{
  "num_key_value_heads": 2,
  "norm": "layernorm",
  "positions": "learned",
  "init_std_qkv": 0.0495,
  "init_std_up": 0.0495,
  "optimizer": "muon_variant",
  "decay_shape": "linear",
  "batch_tokens": 16384
}
Each number is 50 + 12 x the weight over the matrix's rms, rounded and kept within 0 to 99. Layers, rows and columns count from 0.

# layer 17 MLP down (transposed), 512x128, rms 0.0465, rows 3-57, columns 0-63
41 61 44 43 41 50 52 38 56 54 61 50 49 58 48 29 46 57 32 41 45 47 47 52 45 78 75 30 53 45 68 55 42 49 47 49 64 51 46 53 72 48 57 62 40 48 54 44 36 37 24 67 42 52 54 37 35 53 60 46 54 63 42 28
57 74 47 53 60 47 57 43 55 61 57 47 60 61 58 54 54 44 39 48 36 44 57 63 56 54 61 56 63 48 35 39 46 70 64 71 67 46 45 54 48 60 51 34 55 49 40 43 50 41 43 52 59 50 40 37 48 52 45 47 44 42 35 47
62 63 45 62 46 29 47 57 33 42 47 64 52 52 26 50 43 62 49 44 59 45 59 61 51 27 64 29 72 44 38 41 62 88 28 38 48 61 63 39 66 62 36 32 50 45 36 70 54 37 62 70 66 52 33 52 54 47 39 34 51 40 53 61
56 52 54 52 48 45 48 61 64 52 79 49 47 51 49 66 68 39 31 62 15 20 38 50 42 64 53 52 23 44 33 35 64 42 25 59 62 45 47 32 34 34 62 62 41 42 45 48 60 54 40 69 28 52 53 31 60 52 56 37 50 37 53 52
39 33 57 44 37 59 68 41 49 55 43 53 36 47 72 53 35 56 47 27 43 64 41 70 46 71 43 44 55 75 22 59 42 34 64 60 18 47 56 48 61 53 64 54 67 55 26 47 64 49 55 52 44 47 58 49 37 34 65 36 62 46 63 51
53 45 57 78 70 58 49 42 50 53 56 26 53 59 52 26 57 45 58 36 55 42 39 48 46 63 55 49 70 59 53 49 30 53 51 43 56 30 43 53 56 41 60 35 41 53 25 58 56 44 32 38 69 39 62 52 73 71 68 72 51 76 45 45
44 67 53 37 52 61 52 27 56 48 56 56 37 53 36 49 43 53 41 76 60 44 74 51 46 60 52 35 63 45 41 54 70 60 41 50 46 63 40 39 50 47 67 66 48 28 52 60 61 63 73 46 27 34 23 59 75 71 67 38 67 59 56 48
78 63 59 36 50 48 49 47 49 31 65 54 48 50 41 59 55 48 54 24 62 40 36 55 64 63 37 65 33 60 58 36 48 52 46 33 42 50 49 58 51 59 59 55 63 56 60 69 58 56 59 54 51 50 46 71 53 75 43 63 29 39 57 63
71 72 36 48 47 36 58 33 55 60 26 53 66 52 49 57 38 49 47 42 53 70 52 51 58 17 51 37 52 50 44 46 62 38 56 34 40 51 48 46 72 56 59 67 63 56 46 40 51 46 41 57 57 19 71 51 84 60 49 46 56 63 35 44
72 36 53 40 47 29 53 45 60 57 45 57 36 60 65 33 63 53 42 59 43 54 53 40 41 46 48 44 53 32 64 33 43 36 42 66 48 37 46 61 29 60 55 55 54 67 63 46 38 51 49 58 51 42 34 53 58 67 62 50 59 46 62 35
42 49 29 43 51 60 52 56 52 44 54 39 48 69 26 42 49 35 57 56 70 45 30 31 56 60 53 53 50 53 41 54 67 54 56 64 62 54 68 57 50 42 33 57 53 55 53 65 29 69 70 45 60 40 43 36 59 30 51 43 42 39 32 30
39 39 35 43 51 55 46 60 47 58 55 46 50 81 45 47 45 21 48 60 44 47 40 50 52 70 28 61 20 47 36 52 59 66 30 60 79 41 72 48 42 49 38 41 50 44 50 49 30 47 49 44 62 70 61 45 69 36 47 49 31 55 68 56
38 61 51 31 52 55 41 42 53 65 43 83 52 52 47 56 63 50 45 53 58 37 52 45 64 58 40 63 54 55 69 51 50 51 56 67 63 62 40 30 25 35 57 61 70 60 36 48 44 47 27 44 39 57 52 75 33 37 65 50 49 42 70 42
51 46 53 72 63 39 45 39 45 53 65 49 48 56 46 55 58 76 57 51 60 64 30 52 75 69 52 38 42 32 63 53 54 41 44 55 60 57 40 27 30 47 47 50 53 67 49 27 58 53 50 36 37 42 52 30 53 45 47 36 41 59 63 70
46 53 64 57 49 49 47 50 72 87 20 50 76 13 43 43 53 57 39 46 44 52 35 53 58 63 38 51 73 40 52 40 51 81 46 58 54 42 24 40 39 63 47 49 44 58 46 52 63 36 41 40 70 39 37 61 62 61 42 45 27 44 41 28
39 52 43 60 65 59 56 40 45 51 55 55 67 50 38 29 21 49 36 47 46 65 57 75 46 53 42 69 52 57 36 48 40 46 48 39 51 51 38 55 41 50 80 39 50 44 62 30 63 57 54 44 62 27 41 72 52 43 57 18 45 60 54 46
34 47 28 48 38 29 49 47 47 59 40 52 43 26 73 57 34 43 43 34 22 67 51 41 27 46 57 64 37 68 32 58 49 68 51 55 32 43 55 51 51 43 62 54 60 50 48 49 52 32 57 39 56 50 80 31 48 62 41 41 34 51 66 67
73 54 49 42 64 54 59 39 40 48 40 33 45 53 31 34 50 47 40 66 60 47 41 48 55 56 40 38 49 50 52 59 54 60 64 51 59 43 43 54 63 59 78 42 57 26 57 46 29 47 60 22 44 52 46 59 39 32 33 51 44 31 53 35
55 69 41 55 67 48 43 62 57 57 66 53 55 56 56 46 48 45 67 57 66 50 43 57 56 49 36 48 65 35 42 53 33 39 47 56 57 52 38 59 55 55 75 58 60 68 61 64 35 49 42 31 35 58 68 39 58 49 57 52 53 55 41 37
48 44 55 55 48 47 64 28 44 61 56 54 37 37 24 48 48 50 43 37 58 35 57 46 56 42 58 29 33 42 51 58 63 60 62 44 40 28 45 53 74 61 44 47 33 58 36 68 54 61 74 61 46 62 47 48 37 52 37 53 50 32 60 61
52 37 35 44 47 38 55 46 49 61 55 73 34 40 51 50 48 37 55 75 47 35 52 50 64 65 60 45 41 55 45 66 47 56 59 36 52 63 55 69 47 48 25 49 50 60 53 48 38 51 36 52 51 72 63 41 44 52 39 30 47 78 47 41
37 63 30 56 43 35 59 54 53 60 58 35 38 54 57 43 65 44 40 44 48 40 52 24 44 55 66 43 40 56 46 39 56 64 45 47 62 41 30 62 80 56 52 70 50 47 37 61 33 59 60 65 22 79 37 38 36 41 41 32 46 42 75 47
50 58 49 49 41 41 66 51 48 54 62 63 53 48 44 51 47 52 63 43 35 34 60 23 49 44 50 43 49 52 50 47 56 52 60 27 50 25 65 47 55 58 50 40 62 60 74 46 57 67 56 28 48 47 37 46 52 47 54 52 52 80 61 50
48 64 42 59 52 67 50 66 50 46 50 56 50 45 72 51 48 47 60 48 68 46 38 68 62 52 56 50 49 41 53 38 38 47 42 64 57 39 42 66 91 53 48 59 50 48 49 49 39 34 48 42 64 50 28 24 62 49 64 32 45 52 37 44
70 23 63 53 56 49 52 49 47 59 61 36 67 47 42 48 52 64 54 55 40 37 42 36 65 44 48 57 66 50 28 53 59 60 48 55 54 33 34 49 49 28 27 52 24 49 49 42 63 42 53 58 52 47 51 36 65 37 41 47 66 31 52 37
44 69 43 32 33 54 52 54 51 34 46 57 41 38 42 64 65 46 69 28 38 28 46 59 29 41 45 46 39 49 43 72 41 49 56 57 65 34 65 45 35 47 55 44 45 36 57 57 55 34 67 50 45 51 45 31 50 65 41 63 49 53 50 51
50 50 48 42 73 42 51 36 46 54 22 40 57 62 51 53 15 67 41 48 40 42 63 48 55 62 39 46 44 41 60 44 44 47 54 34 64 55 40 51 18 51 72 38 46 48 45 39 52 47 55 39 63 79 75 58 66 62 47 47 39 54 56 48
37 35 54 65 54 61 45 23 62 55 55 39 51 49 62 62 40 51 53 42 66 57 58 44 35 59 41 48 64 47 59 60 55 46 36 45 44 52 38 39 43 64 41 66 33 45 46 43 35 53 63 54 30 45 58 60 66 49 45 40 47 64 61 28
44 68 50 51 56 55 56 46 43 36 72 65 44 49 54 61 42 63 35 34 49 60 42 61 51 54 47 59 41 79 75 50 63 55 58 43 40 62 56 47 31 40 69 52 49 75 49 39 56 55 60 51 45 45 61 47 33 51 31 43 54 49 44 26
43 50 24 42 57 47 69 51 35 39 64 47 54 50 57 52 49 64 53 60 41 68 50 59 41 40 44 45 50 53 38 38 45 71 54 65 63 42 44 55 46 54 52 36 60 60 59 45 48 54 70 40 62 35 67 28 52 69 23 65 52 57 35 31
31 52 52 53 33 24 42 61 44 29 54 67 54 56 67 43 79 39 78 60 52 57 47 63 55 21 44 54 49 43 47 49 59 51 51 33 36 62 59 55 35 63 56 58 34 59 53 55 55 43 45 57 40 52 51 47 46 41 54 47 42 49 35 62
58 53 56 62 35 52 46 52 42 65 81 48 60 69 52 66 42 42 60 40 54 59 43 60 49 52 66 44 51 55 47 49 34 38 64 66 41 72 44 36 29 42 58 58 60 47 44 61 62 43 38 44 42 50 81 62 61 31 30 36 48 51 54 26
53 45 47 61 54 36 42 66 49 47 45 50 37 56 41 54 56 63 50 51 31 66 32 70 54 55 57 47 44 62 65 38 65 76 36 40 21 50 42 40 40 62 55 42 25 51 37 44 25 31 63 54 55 62 66 42 51 58 57 60 40 44 48 53
69 49 52 28 28 41 62 40 61 34 33 40 34 36 53 62 45 47 49 48 51 31 66 58 27 58 17 64 44 38 61 24 53 44 60 66 60 59 33 38 44 59 41 55 54 27 57 61 40 53 50 33 71 37 50 56 55 17 50 61 40 60 47 41
51 43 58 43 64 59 46 56 42 69 54 38 72 34 69 62 60 52 45 32 54 44 56 63 49 59 42 53 38 55 46 36 58 42 51 48 56 66 53 47 49 35 54 63 50 66 62 52 33 52 49 31 37 58 54 62 49 64 48 47 58 41 67 54
53 50 50 58 38 57 40 47 39 49 52 37 47 42 43 37 50 39 43 60 47 66 45 52 47 60 51 48 27 23 41 34 62 54 21 69 57 30 52 57 49 49 22 58 63 51 55 66 38 51 47 38 80 50 38 36 48 64 50 40 43 48 42 37
52 37 53 51 43 68 46 51 68 39 58 54 49 59 65 36 65 49 54 43 53 56 61 69 51 47 47 56 56 54 67 39 32 47 33 26 51 51 57 37 31 54 51 49 48 45 38 66 54 40 47 59 46 51 44 53 48 35 40 46 41 53 48 70
57 48 56 43 73 66 21 41 62 50 50 56 48 70 20 37 21 67 52 46 50 59 48 45 54 42 99 31 51 35 68 71 78 54 59 54 62 38 44 50 53 47 50 41 29 52 48 40 24 49 26 49 54 28 56 58 51 65 67 33 29 65 42 42
30 64 43 30 39 64 67 64 65 12 48 54 47 45 78 49 54 43 50 60 41 66 51 68 43 66 50 56 34 58 69 52 71 39 51 48 26 64 54 64 45 66 60 44 35 43 48 31 71 48 64 51 38 64 43 58 70 40 56 53 51 49 43 48
54 72 57 27 36 50 64 50 63 49 65 58 35 33 63 54 28 56 41 36 53 46 55 60 43 62 20 65 66 35 41 63 39 59 55 55 30 55 63 54 33 37 42 52 69 59 56 55 68 60 70 56 41 52 67 64 52 67 40 53 53 55 42 44
31 39 40 54 69 49 58 35 36 47 45 44 59 48 51 41 60 44 61 48 67 68 54 57 54 61 47 49 48 75 48 74 40 42 38 47 18 48 72 60 58 64 38 51 59 58 44 70 55 62 62 57 21 38 44 52 37 54 62 57 59 54 37 59
37 60 45 51 67 63 53 32 57 60 30 45 66 70 53 54 36 59 51 53 71 53 43 40 54 70 48 59 56 45 56 59 40 42 64 43 57 56 69 60 70 35 43 58 70 45 50 42 50 53 46 46 36 55 37 46 47 55 62 53 69 64 41 34
64 32 49 60 54 31 45 48 49 44 47 63 33 63 42 33 62 61 67 77 50 33 35 54 66 43 40 73 35 45 73 23 60 59 60 60 59 44 32 39 58 43 35 77 54 65 26 48 69 37 53 50 52 38 67 40 46 73 61 45 31 58 42 58
87 33 64 34 51 52 59 46 51 48 41 39 44 50 44 38 26 40 31 42 49 68 58 31 72 21 49 46 44 45 44 43 56 41 67 57 47 49 30 66 54 47 33 34 55 63 49 53 66 46 58 62 53 37 26 45 63 57 39 37 31 74 76 62
37 58 43 66 53 46 38 55 57 37 53 64 67 45 53 53 39 43 54 43 53 35 61 57 40 49 54 64 37 21 57 44 61 60 45 51 72 50 63 41 27 43 32 50 39 42 47 53 42 53 72 51 38 62 33 44 51 51 31 27 46 65 61 67
69 49 59 56 28 44 67 53 51 39 47 67 52 51 57 40 61 30 58 48 42 37 52 48 36 68 76 48 53 50 45 62 60 52 55 34 49 58 63 56 37 45 62 36 32 54 63 40 43 33 65 58 57 34 51 42 51 43 46 16 45 56 32 47
59 43 54 57 54 42 54 49 53 66 64 42 56 63 66 28 27 51 44 67 36 67 44 71 52 37 28 55 51 63 42 49 71 57 53 48 29 55 51 59 40 55 29 36 56 39 46 42 66 59 67 46 42 22 47 28 42 38 46 50 44 28 58 37
54 33 45 63 54 57 38 64 38 55 54 49 56 58 51 55 56 61 57 48 55 46 62 46 35 47 52 55 59 53 36 45 29 46 39 38 55 65 61 63 44 48 32 40 37 51 54 56 62 79 59 55 53 14 31 56 61 51 49 67 51 52 60 45
57 46 54 45 51 62 68 45 47 67 55 52 61 41 56 38 57 50 31 60 51 64 32 57 63 42 47 51 55 63 42 22 44 63 58 47 47 20 31 41 48 71 68 54 74 53 58 44 40 63 41 57 53 23 23 37 52 50 70 54 24 49 46 46
54 26 48 53 72 38 38 51 55 45 50 61 47 34 32 48 28 37 71 52 49 49 43 34 49 37 37 61 42 63 57 73 55 46 52 61 38 42 58 48 63 41 51 59 43 53 41 36 51 47 83 29 25 45 70 51 40 38 48 58 33 48 29 44
36 56 45 37 49 56 61 52 41 46 48 65 68 48 64 36 36 58 49 69 62 46 49 50 48 60 41 66 58 50 52 31 45 36 48 35 61 44 55 55 34 57 58 51 43 63 62 54 33 35 48 57 63 28 31 51 38 53 60 30 40 44 49 27
57 52 54 49 53 46 65 37 54 61 52 42 37 45 53 48 48 40 55 54 44 46 50 57 44 55 31 60 60 56 75 53 47 52 37 54 61 49 55 58 73 53 44 63 66 55 64 69 50 46 50 49 64 63 49 64 76 49 22 64 58 63 36 52
41 47 33 41 53 62 44 46 58 69 40 56 33 61 42 35 30 40 46 41 45 47 61 49 47 48 51 47 31 62 41 47 36 60 52 47 39 43 38 57 67 41 75 76 50 47 41 43 57 36 56 39 47 53 59 43 53 45 60 44 59 40 71 53
63 65 30 63 46 47 64 59 37 60 80 63 76 38 48 62 51 28 38 55 37 43 55 52 26 41 59 50 56 57 45 56 39 30 38 58 67 42 30 74 43 46 53 25 32 67 27 44 44 34 37 71 48 32 46 67 77 43 57 64 54 62 46 44
54 61 36 40 50 43 36 50 35 54 61 49 32 62 61 55 44 46 42 48 46 66 60 36 21 58 36 41 56 42 49 42 55 67 41 59 60 57 37 46 55 76 41 62 58 46 28 68 33 48 35 68 40 63 36 55 45 58 47 50 58 53 47 38
# layer 17 MLP up, 512x128, rms 0.167, rows 4-57, columns 0-63
50 32 57 61 50 33 33 56 53 51 52 67 51 31 31 57 45 43 53 68 43 56 37 52 39 45 60 61 58 55 60 48 61 43 50 38 60 44 40 46 40 54 43 55 72 56 51 54 46 67 56 32 46 60 61 51 26 50 59 51 63 47 51 51
50 73 45 25 42 66 71 46 33 52 23 28 35 62 32 32 50 48 37 49 31 62 47 24 61 44 75 41 49 56 54 59 52 55 58 62 57 33 62 65 48 40 38 60 25 52 56 44 61 46 49 35 41 45 70 44 41 49 52 62 55 33 50 24
67 39 66 63 73 30 53 43 60 55 58 43 64 32 43 48 61 42 32 59 61 53 56 47 24 48 47 42 61 69 55 56 75 50 53 38 54 39 43 53 36 57 46 52 47 47 58 59 41 41 54 52 29 57 29 62 39 71 30 45 63 48 32 31
60 66 39 60 56 31 81 42 35 55 47 54 37 74 41 46 63 13 62 58 64 34 53 49 55 27 51 60 65 47 55 45 50 57 52 68 56 45 51 34 31 61 40 30 55 36 57 38 54 41 54 54 57 65 42 75 48 63 44 48 53 42 40 60
45 38 59 55 62 28 38 47 52 50 49 39 35 68 25 32 64 60 25 23 37 40 36 54 46 54 57 43 58 46 44 53 45 65 33 53 47 43 40 58 37 36 43 59 41 68 46 65 37 53 50 36 54 55 72 36 77 29 63 53 67 58 42 68
36 52 72 36 61 64 58 47 47 33 54 61 39 33 51 59 85 39 51 46 64 38 69 75 39 51 57 36 69 53 51 51 52 59 35 49 58 59 49 77 50 44 20 40 58 49 54 60 38 64 38 52 69 45 62 46 52 41 56 39 38 46 58 40
58 50 53 34 42 35 31 58 50 39 50 49 58 71 40 49 57 41 43 45 61 68 49 56 77 45 61 68 54 73 51 37 49 41 60 40 39 33 52 51 46 18 54 48 35 43 54 46 71 56 48 61 28 37 54 42 35 65 50 42 18 60 61 50
32 53 58 48 41 60 76 58 60 31 40 61 83 62 48 42 57 60 48 52 66 69 33 46 62 59 46 49 28 58 61 42 38 43 30 31 65 56 55 64 63 41 54 45 46 58 43 25 43 65 49 52 40 51 58 50 58 60 53 44 38 27 35 46
58 44 20 39 52 51 54 57 51 37 60 43 46 51 51 43 32 33 53 37 47 35 68 43 72 40 50 71 33 75 35 54 55 52 56 66 44 82 73 55 55 50 39 45 40 45 55 57 63 25 50 56 53 70 52 50 33 49 47 43 55 45 30 65
36 34 70 53 43 49 24 35 51 76 53 65 59 62 43 29 63 44 65 43 66 59 56 36 43 51 35 44 25 57 38 61 31 48 18 63 60 55 53 42 49 55 36 53 60 49 74 60 57 43 44 65 52 43 46 69 44 63 35 34 40 50 52 66
62 41 62 44 68 26 63 56 54 71 42 43 49 39 42 62 64 48 52 42 58 22 53 67 62 52 56 56 55 42 43 52 50 77 43 67 46 57 58 66 37 36 63 44 55 33 56 37 55 34 71 39 45 55 57 61 34 59 30 66 42 47 61 39
60 43 46 51 44 45 61 58 35 47 44 70 51 69 29 50 55 64 55 69 35 61 49 45 52 52 49 46 49 44 68 53 46 45 32 65 56 45 43 49 63 48 32 43 49 55 51 52 62 48 61 51 40 74 49 40 41 65 29 49 20 42 47 53
37 41 52 54 70 46 54 56 63 32 55 55 55 52 51 62 48 54 66 69 51 45 63 60 25 49 52 41 36 75 31 45 57 31 49 68 45 31 34 55 53 57 40 42 59 65 38 47 45 52 41 39 74 69 57 49 49 73 37 41 66 48 53 46
46 50 60 35 60 63 52 42 42 51 55 43 20 42 37 34 40 20 61 48 48 65 49 54 43 49 66 66 50 49 67 70 64 58 41 55 55 36 54 69 45 33 60 52 52 22 56 56 44 63 47 54 49 60 47 31 48 57 33 44 65 49 72 28
63 61 71 65 57 48 60 48 70 41 50 62 37 58 56 31 55 51 28 71 59 62 58 50 47 53 37 43 60 57 45 44 28 52 62 56 54 42 49 53 54 62 22 39 42 48 52 42 53 38 28 50 39 46 52 52 65 47 64 63 53 41 39 53
66 56 47 41 46 58 56 35 63 42 56 62 45 53 48 53 57 48 36 65 54 51 40 46 52 56 27 44 56 45 42 26 33 77 53 57 52 59 55 37 74 65 28 63 24 72 44 54 40 50 39 20 42 57 37 70 64 56 51 64 64 38 42 51
63 36 50 66 46 49 47 34 60 59 55 59 63 42 52 63 48 62 42 43 33 52 50 56 48 31 61 52 53 50 44 49 46 20 65 29 73 71 52 57 54 42 29 41 16 53 56 51 34 63 64 59 56 52 62 31 41 33 62 48 66 39 73 40
51 46 36 57 45 63 54 57 31 49 58 47 36 28 72 37 67 41 58 34 48 46 46 58 66 53 43 53 28 62 66 62 68 59 41 52 46 49 72 57 62 55 36 62 36 45 57 72 52 49 57 74 66 50 18 40 51 47 42 35 51 29 46 41
67 60 70 51 45 69 49 54 41 55 39 54 49 34 52 58 57 63 50 64 44 50 61 60 51 59 53 53 64 63 54 34 46 46 54 38 62 62 58 46 28 42 68 34 48 55 50 50 28 19 49 45 62 61 59 59 36 25 44 56 51 43 61 67
42 44 51 50 75 49 64 26 50 43 49 55 58 69 54 28 65 33 59 25 57 87 49 50 55 47 35 55 18 40 56 32 57 38 50 62 70 67 37 46 58 69 34 59 50 63 67 59 32 67 44 60 31 44 38 43 31 48 57 45 62 18 44 57
52 45 40 35 57 66 33 70 55 59 27 32 48 46 61 50 42 46 74 56 61 55 40 60 42 54 54 33 34 38 42 49 41 34 31 46 58 51 55 48 50 76 49 35 51 55 77 31 29 51 35 25 45 64 23 57 55 40 37 47 41 57 72 53
35 59 42 39 41 43 33 32 37 51 47 57 29 21 61 44 50 67 50 52 54 66 45 62 59 45 46 74 57 34 66 34 43 38 50 53 54 37 44 55 65 49 30 65 39 50 55 72 53 44 24 64 40 65 28 49 42 31 52 56 38 43 47 51
60 41 57 61 49 42 56 32 58 58 44 36 61 66 37 34 38 54 65 57 55 71 54 56 47 62 42 30 41 27 48 48 64 61 66 41 43 40 63 46 46 31 48 58 49 62 44 47 59 47 59 61 58 53 46 76 47 55 33 77 55 53 51 48
36 63 35 39 34 57 56 50 66 57 58 55 50 50 62 47 49 59 53 38 29 47 42 70 58 53 32 54 52 60 58 62 51 42 40 62 68 42 40 51 41 42 43 68 45 65 39 67 47 31 40 75 42 61 31 51 51 55 43 67 33 44 44 55
69 55 35 56 48 41 75 60 70 75 32 31 25 40 52 47 46 44 52 80 64 38 43 70 48 50 56 49 43 47 63 56 44 36 63 28 39 67 40 51 57 67 55 14 25 65 49 62 43 41 39 74 18 68 41 57 44 38 53 36 44 46 43 43
32 46 75 65 56 59 34 44 57 55 24 46 38 42 35 72 43 74 36 51 66 65 44 68 55 48 45 37 45 56 15 60 51 35 51 69 63 33 58 83 51 28 46 65 44 51 54 39 49 45 48 62 71 33 50 68 38 50 47 43 58 49 40 70
55 51 34 45 44 23 39 53 35 69 41 35 76 55 34 34 76 78 42 67 47 40 53 51 58 35 50 59 64 44 67 51 39 54 35 33 45 46 41 58 34 59 43 61 48 41 49 65 49 65 48 60 67 42 52 50 60 56 43 34 38 46 56 62
41 43 50 61 44 59 45 82 55 65 35 51 50 61 35 47 49 59 47 46 39 63 60 56 33 54 63 26 48 37 57 65 24 54 29 50 51 34 37 37 60 57 26 43 50 35 62 74 40 68 55 45 49 74 37 59 55 49 48 46 48 54 48 56
45 52 42 45 52 48 35 53 35 40 44 38 52 41 38 51 50 51 35 61 61 29 52 58 47 65 67 53 46 34 55 54 45 26 36 47 49 40 42 51 41 51 47 53 26 59 52 64 61 45 38 43 47 73 49 62 53 56 80 54 59 48 51 73
44 57 46 55 65 43 37 74 45 61 22 63 40 48 59 75 42 56 13 54 37 46 51 41 51 70 48 48 48 60 47 38 30 63 53 54 50 47 59 41 68 47 52 51 60 49 53 54 43 45 40 56 58 52 29 34 44 46 47 81 59 53 72 53
56 56 26 39 75 74 62 35 39 55 23 58 58 64 62 59 63 40 58 32 42 38 67 49 44 56 53 59 47 52 43 44 46 51 59 48 48 29 49 50 52 52 57 37 30 68 47 63 53 40 47 39 46 66 53 28 37 50 55 68 35 67 60 65
66 62 59 66 48 59 53 44 48 61 50 46 44 34 46 49 70 56 47 61 56 41 74 32 40 45 47 66 57 41 52 64 54 58 66 46 53 49 56 55 53 36 31 66 62 38 64 36 99 59 51 37 55 48 39 43 61 38 37 51 59 56 44 48
49 30 48 46 63 43 27 39 56 51 54 54 36 52 60 44 63 57 40 35 56 63 60 46 37 58 45 54 38 29 60 74 50 70 26 62 55 38 58 34 31 62 62 56 25 33 45 75 44 63 55 26 64 60 28 50 60 66 50 63 33 41 78 40
50 59 77 55 42 64 31 46 38 31 40 52 40 66 41 54 51 53 32 45 33 63 56 62 37 44 44 53 64 50 66 68 48 60 44 40 49 52 48 55 42 64 34 37 39 38 38 65 61 43 58 37 81 34 39 49 35 60 46 54 33 59 50 49
38 50 62 46 51 46 59 40 76 47 43 57 58 56 43 60 39 62 59 43 56 47 52 43 65 54 50 50 50 73 61 55 48 67 78 33 49 67 46 39 56 71 47 54 41 63 23 59 80 48 53 61 48 40 50 46 38 67 58 67 51 32 40 60
43 43 69 57 60 45 47 45 24 66 57 57 52 61 39 68 52 42 59 58 51 37 49 39 49 52 65 42 46 49 45 32 77 71 53 53 47 58 44 55 52 51 28 57 53 56 64 44 34 55 46 42 35 55 49 46 44 69 67 52 43 52 50 35
71 60 60 30 42 44 60 53 28 43 49 56 59 38 72 77 73 46 46 42 50 64 64 40 44 67 45 67 64 56 55 39 39 43 46 72 64 37 60 49 27 46 44 35 48 36 41 57 66 59 61 50 68 52 49 52 25 69 50 42 51 39 49 61
47 48 65 47 64 43 48 18 42 59 52 44 56 58 53 53 67 24 47 31 52 49 38 36 49 42 82 44 54 63 67 57 67 48 45 44 61 58 52 30 45 56 42 60 47 57 57 54 16 42 68 50 76 09 49 26 50 70 45 66 61 50 37 81
34 52 61 46 62 39 53 45 52 49 50 56 46 66 52 52 52 44 44 51 72 52 47 32 50 54 70 50 45 62 50 38 62 50 40 45 73 14 51 43 59 69 69 55 53 49 33 50 47 44 42 62 51 47 45 56 47 44 53 52 64 41 56 42
58 69 51 44 40 34 45 80 50 47 66 58 47 40 44 54 47 53 49 69 46 34 37 53 44 37 60 65 49 43 54 54 66 54 39 67 82 37 42 60 32 44 50 37 66 38 53 34 50 57 48 37 67 70 64 47 43 42 31 46 51 43 60 51
60 20 64 52 66 57 32 46 38 61 52 37 45 35 46 57 49 44 51 48 59 66 47 53 35 42 38 46 52 52 58 56 54 62 57 67 57 41 28 62 38 67 64 61 36 49 56 50 51 50 43 32 81 51 55 57 58 78 46 48 60 39 57 70
78 78 40 53 62 41 64 58 43 55 48 48 61 43 65 57 48 69 41 43 64 48 49 44 63 71 54 41 50 47 43 42 50 54 40 67 47 55 52 56 35 56 44 30 68 55 52 41 19 49 61 56 47 58 55 61 39 51 46 41 39 56 35 19
83 52 56 41 48 42 37 79 51 25 35 57 52 42 44 29 46 25 55 59 49 73 57 55 73 35 53 53 42 55 45 69 50 42 57 40 66 78 52 59 44 27 39 62 29 69 45 42 67 47 72 65 54 59 65 33 64 53 32 60 61 44 53 43
53 28 68 70 69 53 30 34 61 70 46 67 50 68 55 49 65 47 58 66 41 70 40 45 51 33 25 51 70 69 62 27 38 57 37 42 56 41 58 57 39 51 68 33 49 55 53 42 52 47 41 45 38 56 42 26 44 69 42 61 65 46 30 33
41 59 48 43 60 24 51 59 28 71 56 43 41 48 47 71 43 86 43 49 49 53 31 65 58 62 32 34 59 63 57 46 32 35 51 48 51 44 64 50 33 52 70 39 50 54 48 30 30 65 58 70 58 51 55 43 39 66 43 61 58 34 42 50
67 50 27 38 60 53 54 62 33 47 41 49 53 65 41 28 48 59 47 65 60 44 60 26 51 72 51 37 34 67 34 73 27 63 43 55 53 53 39 52 50 64 33 59 61 36 49 67 58 31 33 48 53 61 39 57 59 69 51 60 47 41 58 63
54 62 52 46 52 44 50 73 48 63 64 45 29 25 63 62 49 36 32 42 61 53 52 34 72 40 48 42 29 51 59 60 43 63 57 31 68 40 44 66 30 53 64 53 40 42 53 51 25 52 53 46 69 73 50 53 55 36 59 56 46 40 46 48
42 62 51 60 40 49 52 61 54 51 64 50 67 55 52 66 48 41 69 51 65 34 47 41 40 50 63 46 53 35 44 47 55 41 31 44 34 74 58 68 42 79 55 51 50 39 47 40 40 51 32 51 60 66 43 53 70 50 35 57 49 53 62 65
48 48 64 54 43 57 40 49 46 53 63 55 34 52 39 62 50 88 37 53 65 46 46 48 59 67 53 60 51 34 63 36 37 51 58 33 61 70 41 54 32 66 46 48 82 41 44 58 38 53 38 55 66 67 47 45 57 56 41 45 66 45 51 56
49 47 40 38 63 44 38 59 58 54 50 38 35 60 39 65 65 48 54 51 59 41 41 56 41 50 44 44 58 55 51 61 62 43 43 41 53 59 53 53 65 40 48 46 56 59 26 40 55 51 48 59 53 65 58 58 40 48 45 64 70 79 65 59
53 55 43 50 43 47 42 55 24 46 26 53 53 66 52 45 36 47 51 22 51 54 39 51 58 38 58 47 47 50 55 56 28 39 66 44 54 53 52 39 47 36 48 75 35 40 48 49 30 45 63 62 51 52 42 56 59 46 51 53 80 55 64 60
45 47 26 40 58 48 46 56 64 21 45 51 59 39 43 69 40 62 59 54 48 45 30 46 67 58 59 55 48 41 61 52 39 71 76 49 55 62 69 52 33 53 45 21 67 43 22 59 41 69 52 61 62 51 33 49 40 24 30 40 65 32 69 60
73 41 58 52 46 37 52 83 35 43 42 46 41 31 59 58 50 32 54 53 45 70 58 37 73 62 42 45 52 66 37 37 46 52 63 61 58 62 58 58 50 32 48 64 50 53 48 31 46 43 28 63 33 39 59 53 48 38 57 69 67 38 57 43
55 40 59 67 71 40 28 51 62 40 55 53 67 41 63 62 71 56 60 66 50 70 42 79 51 49 42 59 56 31 46 61 50 44 48 52 66 39 64 52 45 36 59 40 59 14 59 44 64 45 60 39 45 43 54 49 40 60 40 74 43 33 71 65